{"num_hidden_layers": 10, "hidden_size": 64, "num_attention_heads": 2, "head_dim": 32, "hidden_act": "tanh_gelu", "qk_norm": false, "tie_word_embeddings": false, "lr_mult_o": 0.988, "lr_head": 0.0148, "max_steps": 4587, "dataset": "wikipedia_en"}
Each number is 500 + 50 x the weight over its row's rms, rounded and kept within 0 to 999. Layers, rows and columns count from 0. Numbers have three digits each. The size before them is the row's rms in percent of the matrix's.

# q: layer 4 attention query, 64x64, rms 0.2, rows 0-31, columns 0-63
# k: layer 4 attention key, 64x64, rms 0.216, rows 0-31, columns 0-63
# v: layer 4 attention value, 64x64, rms 0.242, rows 0-14, columns 0-63
# o: layer 4 attention output (transposed), 64x64, rms 0.217, rows 0-13, columns 0-63
q0 093:511515443485551639467548484438510546521615489535545416535525532568567492532630591518501572495512512540568462518476527472457590467543481445526440518557533450546471523533567517473517498569444507
k0 067:474528522445553472483561493434524545546543530413442543453404517516483481443527454533572382451505558482509560627511446547518428486580535518439552524485470411523475540504459455507597453487517566
q1 118:500449471500469492521465502462512450496549438503496366515543429451519457507598586488443587487511490547578506443448547397428616475496433424555434457505539517507484464512540516444497508474401482
k1 085:533481458530449525469560340490533495435537512538525521468564475540508545463513384403467579473466517460518486456526526435491484442428610512507492591507419441552469561533421462482507528544508467
q2 087:479466496487454413539459454669477431532487488497464494541527454520513523463573509531369589498440540475480411535566520522546590452478431507468560436592508493506529479509505508495505442500548573
k2 081:541574442496535515507554511517475594459503496585558537445459443414556474461510431394598499449462556489472546437550562533448477465461558538479506566505433498564457490426410431480562480473476446
q3 102:422452472522443531521462495447472524504540498486475384477547451508553456485636538491465608450526476554518473465485519421427560458475441397554455472536500435512458490525581457422474523488414548
k3 091:462525514442481436488542396471553527428522510473439450458569522532477540491548422432444516472530469446572437513535548411498525446510577493453488665581522422544500532492481453514518470454429519
q4 104:442460517476450529434491376567429494450546559521498396479477484594552480461491520425469476472530509555544478560431495422428551470497504452569433545524527370467543478457534461478479487554425480
k4 114:479572457490431598501494514480492541534558469409439532497569546447552505415528508416443602461424491468511477540437464483431469523562485495491535477490525519532589629540513505530533465375497492
q5 119:483477546415604407497523472485445615463510508563501495511466539559481491555489524485578463449560560500547505490529430521493586513440594475477544528603425462478449436436495517498506524604496421
k5 105:500522578549481480518489590556581458557449409530535576579496459383469504522426517575544548633543447487431518527470448509557493556499507509535558553468604512461540437501502453485507504471523480
q6 089:505520465500528489400571521440580559451496478574513489482436565469410429502553536538469492467540482534398466500467529532521493541484500480454529557622426522552375475508471585466472491580425464
k6 102:546500613515508481581425520522532510492394359527567518503451443509407458512500514486476500416498450520465483512478433581515584500396526511502543475553562477473484540527473506549499524464401418
q7 111:547498515520527576511482554408461525513419444456441557463517472455479552454463543429614445502531477456455494397476467509427386535521529589439549493470452571463454482418417521541460479467494493
k7 097:471480563508418468425463499501486591490516569486448505586491483474474434515421565601496582560522506452530506565550525484574501470432415493530551520585585587450489500569456499464567567489558522
q8 117:544538520502559552471581505465496501517382506539486613524449530438422558473523419474531443465492497439443534470532550525498401547476496534375591526543446527481433546435438537528536507546521443
k8 095:511621625472535552539521407496515567516445438396423519541529502421488526496475397436474434504456465515427441463507455470456498479493560525509495486532442449492485581550549500577479530491475428
q9 076:476553469488504461525488372587547444586483494512506538525508488494473546459460552558433499523508485581622525516516487476555471492424490439556469491504550612481563617577540518472489494535474608
k9 110:447463439471471459500506432497447541446601557463518374546521561523550579507591518475483444513470547511557506475505528536431530506530499473563435516493533556465476364546446439398482555523552544
q10 091:492508467440449588553469494472483428547517515480563447599490423530558465531525518486492523446459569540536526501394542509411594413563541462542470497448492457451508391504532455542521580584515447
k10 101:566578557470527499465501537477475420429381423624457412584458531467424486563444497472444518518494474445425565488443527563528559458483445494456530484472551479429545501508476527496441506498457434
q11 105:631511491517531568557555555525498516545413490535597566570469484467448523556503512516518529482596505459477574520552512577583487473490499531465533529528442561390446543450474569524601498559522471
k11 114:558501519557454525546555609438524473583389433502466594454436514547522488533431505445408540495470521465465541505459445499503484472490517521411623434541491452566476562529504530551530473537486421
q12 091:509471581527546529398497506486475568461413517504475560520479494589503504497490439474524475438510546551485506474528490589555545514452576469485461528542426554442366438542407507626517529559446482
k12 138:450448427475393448456465450523483500411600554536490476487566586539551537430545472446494520464384522497602537517576546461488500539539468535563433531458448578481506515483514402496490530484447495
q13 112:510475425503421492543480453577560424544538497488540406473545430415569515467554463463444558486498519518559438476433553462448604483536449507569398472480484536498453397562560492494539528439469496
k13 083:440592624574535458476483486517540507565525517467470502567414490471463503548541568558566489588402597526509530548542443488517448519535417534481540515582484511497480470512570451450575527576456477
q14 094:434548466451534488505462386548460457473539509534450560507541577470486430449439499512473592506481504524490524498470402467474529499495514458482468566457439507559612569484560617593531501495527388
k14 092:531486549563516476391476547544447419564504588503496424513478497598589504524467564442521499602510556417489527511447502490457499524498518492587478434415486412419539423474491536481514519499568562
q15 091:469420509529506608491501529494436387562629482399487540407516484459481522457585543436552520460515515530499541560484601433457552501515515517485499484467533434549506560489454469522477535495392531
k15 091:587516534394457463527481514529401516491470519467506545470525495519525388544490473531488420474502464577432567534602471547596467460471423484443532420529507477518560485510587479464429430516584469
q16 093:427504511504545597591427381556568429588453440455385531466514442484538460454542490561454600495469468505432520452503453564481508426498471523528546443441495524517505541468474508555550480544490489
k16 095:537583497547505557455540510568466370515476466580491439423463475432587457461473529498528482501541475452476477500508556510556423538501473517512533434514461527480475551508570485497585360617516556
q17 090:549563489443479477455496560481442524548606497493579452541532438448512489541566466490520542519422500523447464453517453451503383497488446471507405514540506498587444527646559419527483498499484584
k17 093:499469610549544513528446502492541560506411451475611644533487568467395457466444478471526423525569511473522539516505474545499512512529552497537530431454552435429468422502502481573545546468549481
q18 104:496536520447509543379441430502489469578506494422404561500439526447437540433520517404544502622515512494468517442449519509522569569507508506428516532562519501539507494562529452511445447430598549
k18 092:436562523467501433492526470547552443534473549542470465491494540499554438516545482595548478625527533602576491455450501486457372542553456484568464447463532478462567527607552539482469560499531546
q19 090:443512511496514479559583583516518529564587465502424459488538497476550602565477462484500437456448496468564455472411463554495623518496489518494547432519560585524511462492371549492497470535592480
k19 094:505470483482566581474446536546517401467476462501450538542519429509473468488510502608552565518517471489418457468499409474431516574516568488566566464505506509585524450480615540543572405487446426
q20 098:519472488519699473450642457484435549573532534493501510474460486519585473522496518507533471490447479541394520499556488548486585473525569518540481587547473465574440518475507528473503504439486493
k20 088:512468482586528540521442472482518506427563527439493473497469566536521478505504468528570469449516564543555519599494522569452506386625489421477500515434446495548543496560481484440401487611451568
q21 099:452475556468458394527498497620521388534540515420544550531480499552444507533378445525470426538464587533510447527546575541575492535488521534508453539433543505481554400486506471478551487472543466
k21 107:558526520459418497512481505479472506432508507515520427501417517495480597545418502532541567575497499449491385500479391423478632527499487480541508438559468398441480497561510499528492522505548396
q22 105:520491471518471403479546575559517517479479471551466514459487428453524500464541493443326479500524504434441508454537563499606537389510524567480463577550484567474472587418513467536524528491542529
k22 103:595584546501590595498472403480565493482503474528416475421462567553491452514606515443407482473481443504510565560518476434494482534602532546482542461527501511536487508482451486471572394516517490
q23 081:515401564493490567521527491438463498538517545427522528500496499422491442537491439472559453525438568507501497511573436505552546451598475558556526444396484502590531492566551568574420573582502470
k23 082:601506493556396512442452499530443557442481510416488500505512439554505486522465524583585530512524533563550562492548535415512409460424583473464489584508516478554544611482446426471520466448510516
q24 089:463538427456542506501512438492508463458504493475429476539532468529497462492608438509479437479475547540560549474532591453484419477559385478410568474493504488452426550448446591553454470382518555
k24 090:502491482496572518439418592563475439535468456388542478558429470399475545510423497497506396461479532559472493512523482505547452560509497442578463464501504566507498454507449447460423551448617537
q25 091:479493485421548491467579494523545475454445521525462371459488492478554509476467383468485479444586583487462533408510470507530506441536480449537459559586507422538506525416486449497599572558448453
k25 092:561587484498567520404442395486559518492516527394520498477566500439525497573558593460485466515441512478567625554476494490438546462517478542451548471395462514584460530555491487537458512531496479
q26 097:456487651504504558458528448575567527500462483442538614440458521531522523436508498476500500512470482524527608435401530505453490569532460498533468523480570499532419545503561615497484493458510589
k26 089:498470469458514395554458537475457431538592480554461496603514552546532545490504517584419542515581578520536527505461468473548470443559478500478572533427544578524584476510516498472505558535570621
q27 101:510498531556455552545502555444577569532575553551472548480468532532520430399469633545515527487477573406563563596475524484483472538393566540553511507541458473485532570507510514537508481487500411
k27 105:514426498604442514512590511537459468478506525497429381540629484564534430559511467554518494439514507434502488444494486426597478531509398474498510492552526487515416471445543553539479493458468583
q28 105:556412488450430569593517396502509476474453524473485468482475497496513524667476513502521475483500486531627562489434492434463424493384515528513495534559469520456467472440536440485487491570531444
k28 091:418576508473437404450530440538558590475460522512491405565502480540555496498510546566365425444556575475505452533583512496435522476422525501440521496557529481494484451530545502547494465418449482
q29 098:586528471441507478522609584517557429489467531443518506583531584425494500520465485465543445544498462509434510546515548521513450552598546592563535506488482462404485574565472495571465482411476433
k29 090:427492556486481535558398525474511508493483529444454472414479392522499468467505461466494510545446445518481501473615521440615514456430510468487469528391489455536438503598544459490539520602475584
q30 099:493492578439574412586432486495484592482515473474548437577518550494518496486561471507470443425512541492482505572415546518432565380475557519473568548496553393506561474580513477527519459514556500
k30 103:495474478459513536480402406431624359516455577469495476494527425511518442546501459413467580500546428507512521448518487517485392491583491529455459483551466539495481543495477516589433494463496491
q31 100:512588521490444375393543459531520560468478498491408516509509532478499506505468465502457488539487421425518441414520491504559566607411515468447545499544479447593539555540552564459550516501516418
k31 103:464535412441551510450456437505522415445571551506544428445576546548438501452564517375547535532486531426543502569493445497453426528550528540476380551517465447495569469506539498495500478437470460
v0 086:526383503441578354509478473542535440448442487493585522517563500526523530466518502453420509569515477542526559464545514497459488478437493539536538454535423539481564576419505580526559507467590558
o0 098:485563464510460614504514513480552451462520643473532461554388543533531446488493496580507411527494539454458530557507498478515453525405461430520509437483453579428541527444526553535467444580488553
v1 075:506603448519462468479512574489573521601589490522440457557491497568587451516524595514536424538501478463483456457425498503475514563439467535566518451427520531529486471482452434418493554424409448
o1 083:487453492541460489599504549420455523438572428460501456432467396419540541514423416509539546541481427522513426480465411468492542453487557572468513534518458554481570594467460457452427462503518511
v2 085:447511566418484551368545548522523447509512496551421529542522486509450448531496564528425412601430613540451509500508520541569425594420439509487519553492520577553486519500523522495544506513532491
o2 095:532464542510451482508458478493474595528490555479422628445630547608503480456453524420467438516477454532488533568502516496483469499502524514543464491432453519455561565461356495501555436492473460
v3 087:519505439593510367531577527506507446514515496412543502506493377365492435454448455529554566503530472490475530436581546526517547485474527412467470557450495527559566550481511503468538437463488483
o3 083:537407454513483468399484522598415613529529495498516427467399520503539468481389502526504458506481551518477572483466516505448487424538455432574418532510422469478472495474507487458575595513514546
v4 079:490379543448419513612530536480502465471522512541567520613447478444413471448512537583525436482484456477498516494541473475573583456516498460454528467559391557521537524437547527461503515494482402
o4 086:530476430436485404506582495445457553459549483500590489558546532617548546463533506591512430598451482477518523510539498597593510479476479527494455517510433532520527368484495496421526496519466461
v5 088:570534469474511475451480476373497533533517589522452473531432499515547453537461483554524459455493464530548425530456400492631515456553430540485522470460522548451476530526456455507522550583355482
o5 104:447543479456464503424471448507538524450532449457447438417530538393521565531466406459472376522484399557523471509494480493534593500507522533508543406480525463596456528499427459442503486438509436
v6 093:596499431512392511452497524503424595511431471566523377464495487583484510470468524533571453502459406508478541415525505567416522493526494495590549566456433521523501541499527430459515531571510482
o6 103:478464451584496587558484608529497542556496526523479540471522540500474553585474558534486554490495502492557408451475488620528518548470454501502633406482509465563458429473471483517483564532589570
v7 094:456444528439414511434474525586550469507476512495555410516377479550437487413528530466526442572532486511510416524545528437465523544486394469575521493456508542553542521558545558569463567548476563
o7 101:521476539467439578550518478493468547454534572491517438497560506572427475562513400546446436426412532511488384493522496489476430518509422527512530575526524623540512470481480546541490514565580418
v8 109:507498500472498523511542595588540439493520588537439511599511403496495393446563469465397434578487451407526433529465433429557540541456496571482489486537525503449494501534548563561519466514487519
o8 112:492533556507501535550517416489478532447441507539449470468438522462576515432478451501480509462384485452526476460478486461513534410511554442446483545460390514484436472427513490488555367472485356
v9 074:552610500525513497476486467556525489463518496545445442525468438508550460539510435539537489393536445517472433473512303508529477480443501489559498513475570583570575561529424483503542558470519513
o9 086:461481544482411559502437481403564560553496562527500465465473570450542548486510431502547540468486559460572508503418499419471563574461493542493572447532512398469567560538484480418518528393549471
v10 077:500545463521547531508525447529551490570500492556530459492533538475446306452530487507485539542483553479478517518450440490509535437449493527487576501494511560492595520351449497592463450418454491
o10 088:512449471483466543622411440472470491523555469466538453475491429423501450506532539525525545537387459521529629509529488469499498345525533416509563446502487483588532514542472538438492472537491532
v11 086:404462565546451503487546448471564501434464532500421563503536550603556486503461413432461603493561493519483516455429543468383433508558542481550491530531552519530453558544486500503560437587520492
o11 091:485495479521602514445526485534514501534479512472460592452444501470457498394625533498455435509517525506611489527476508504502414586438599481482575576534491493522483570592547545572558510529482557
v12 091:461515579527575438456530471505498599457527454403491589495476509460492506469409500468458536613526453494519495374521465531417544521485546450506424601432474509517530556491528539425567466504464466
o12 097:513485455512556528413474492598394481515504618512479505510449515564510503478500491516513486511416480536448416542443504454455434477459549402557392552545478372489510556502489463534439544442471546
v13 129:517585520429505525535522482544523438551554553449500485584515484417501482471495473592460554527524526546428427531480397443607483466483420499448492470571466537538417498511466585446400449443538483
o13 115:534459555510461552477528481412545510490512535485548545563480507468482469494520511467626534568463561542470602504467512530444574469526516598524461477454417569425500523541460380519554509505397413
v14 078:453504496510463426386425496495441462497526512464488640416537545499498495481458513504520505471483421525526492477537515547447501384558493484464524568571491397559515508507421455392544542425549539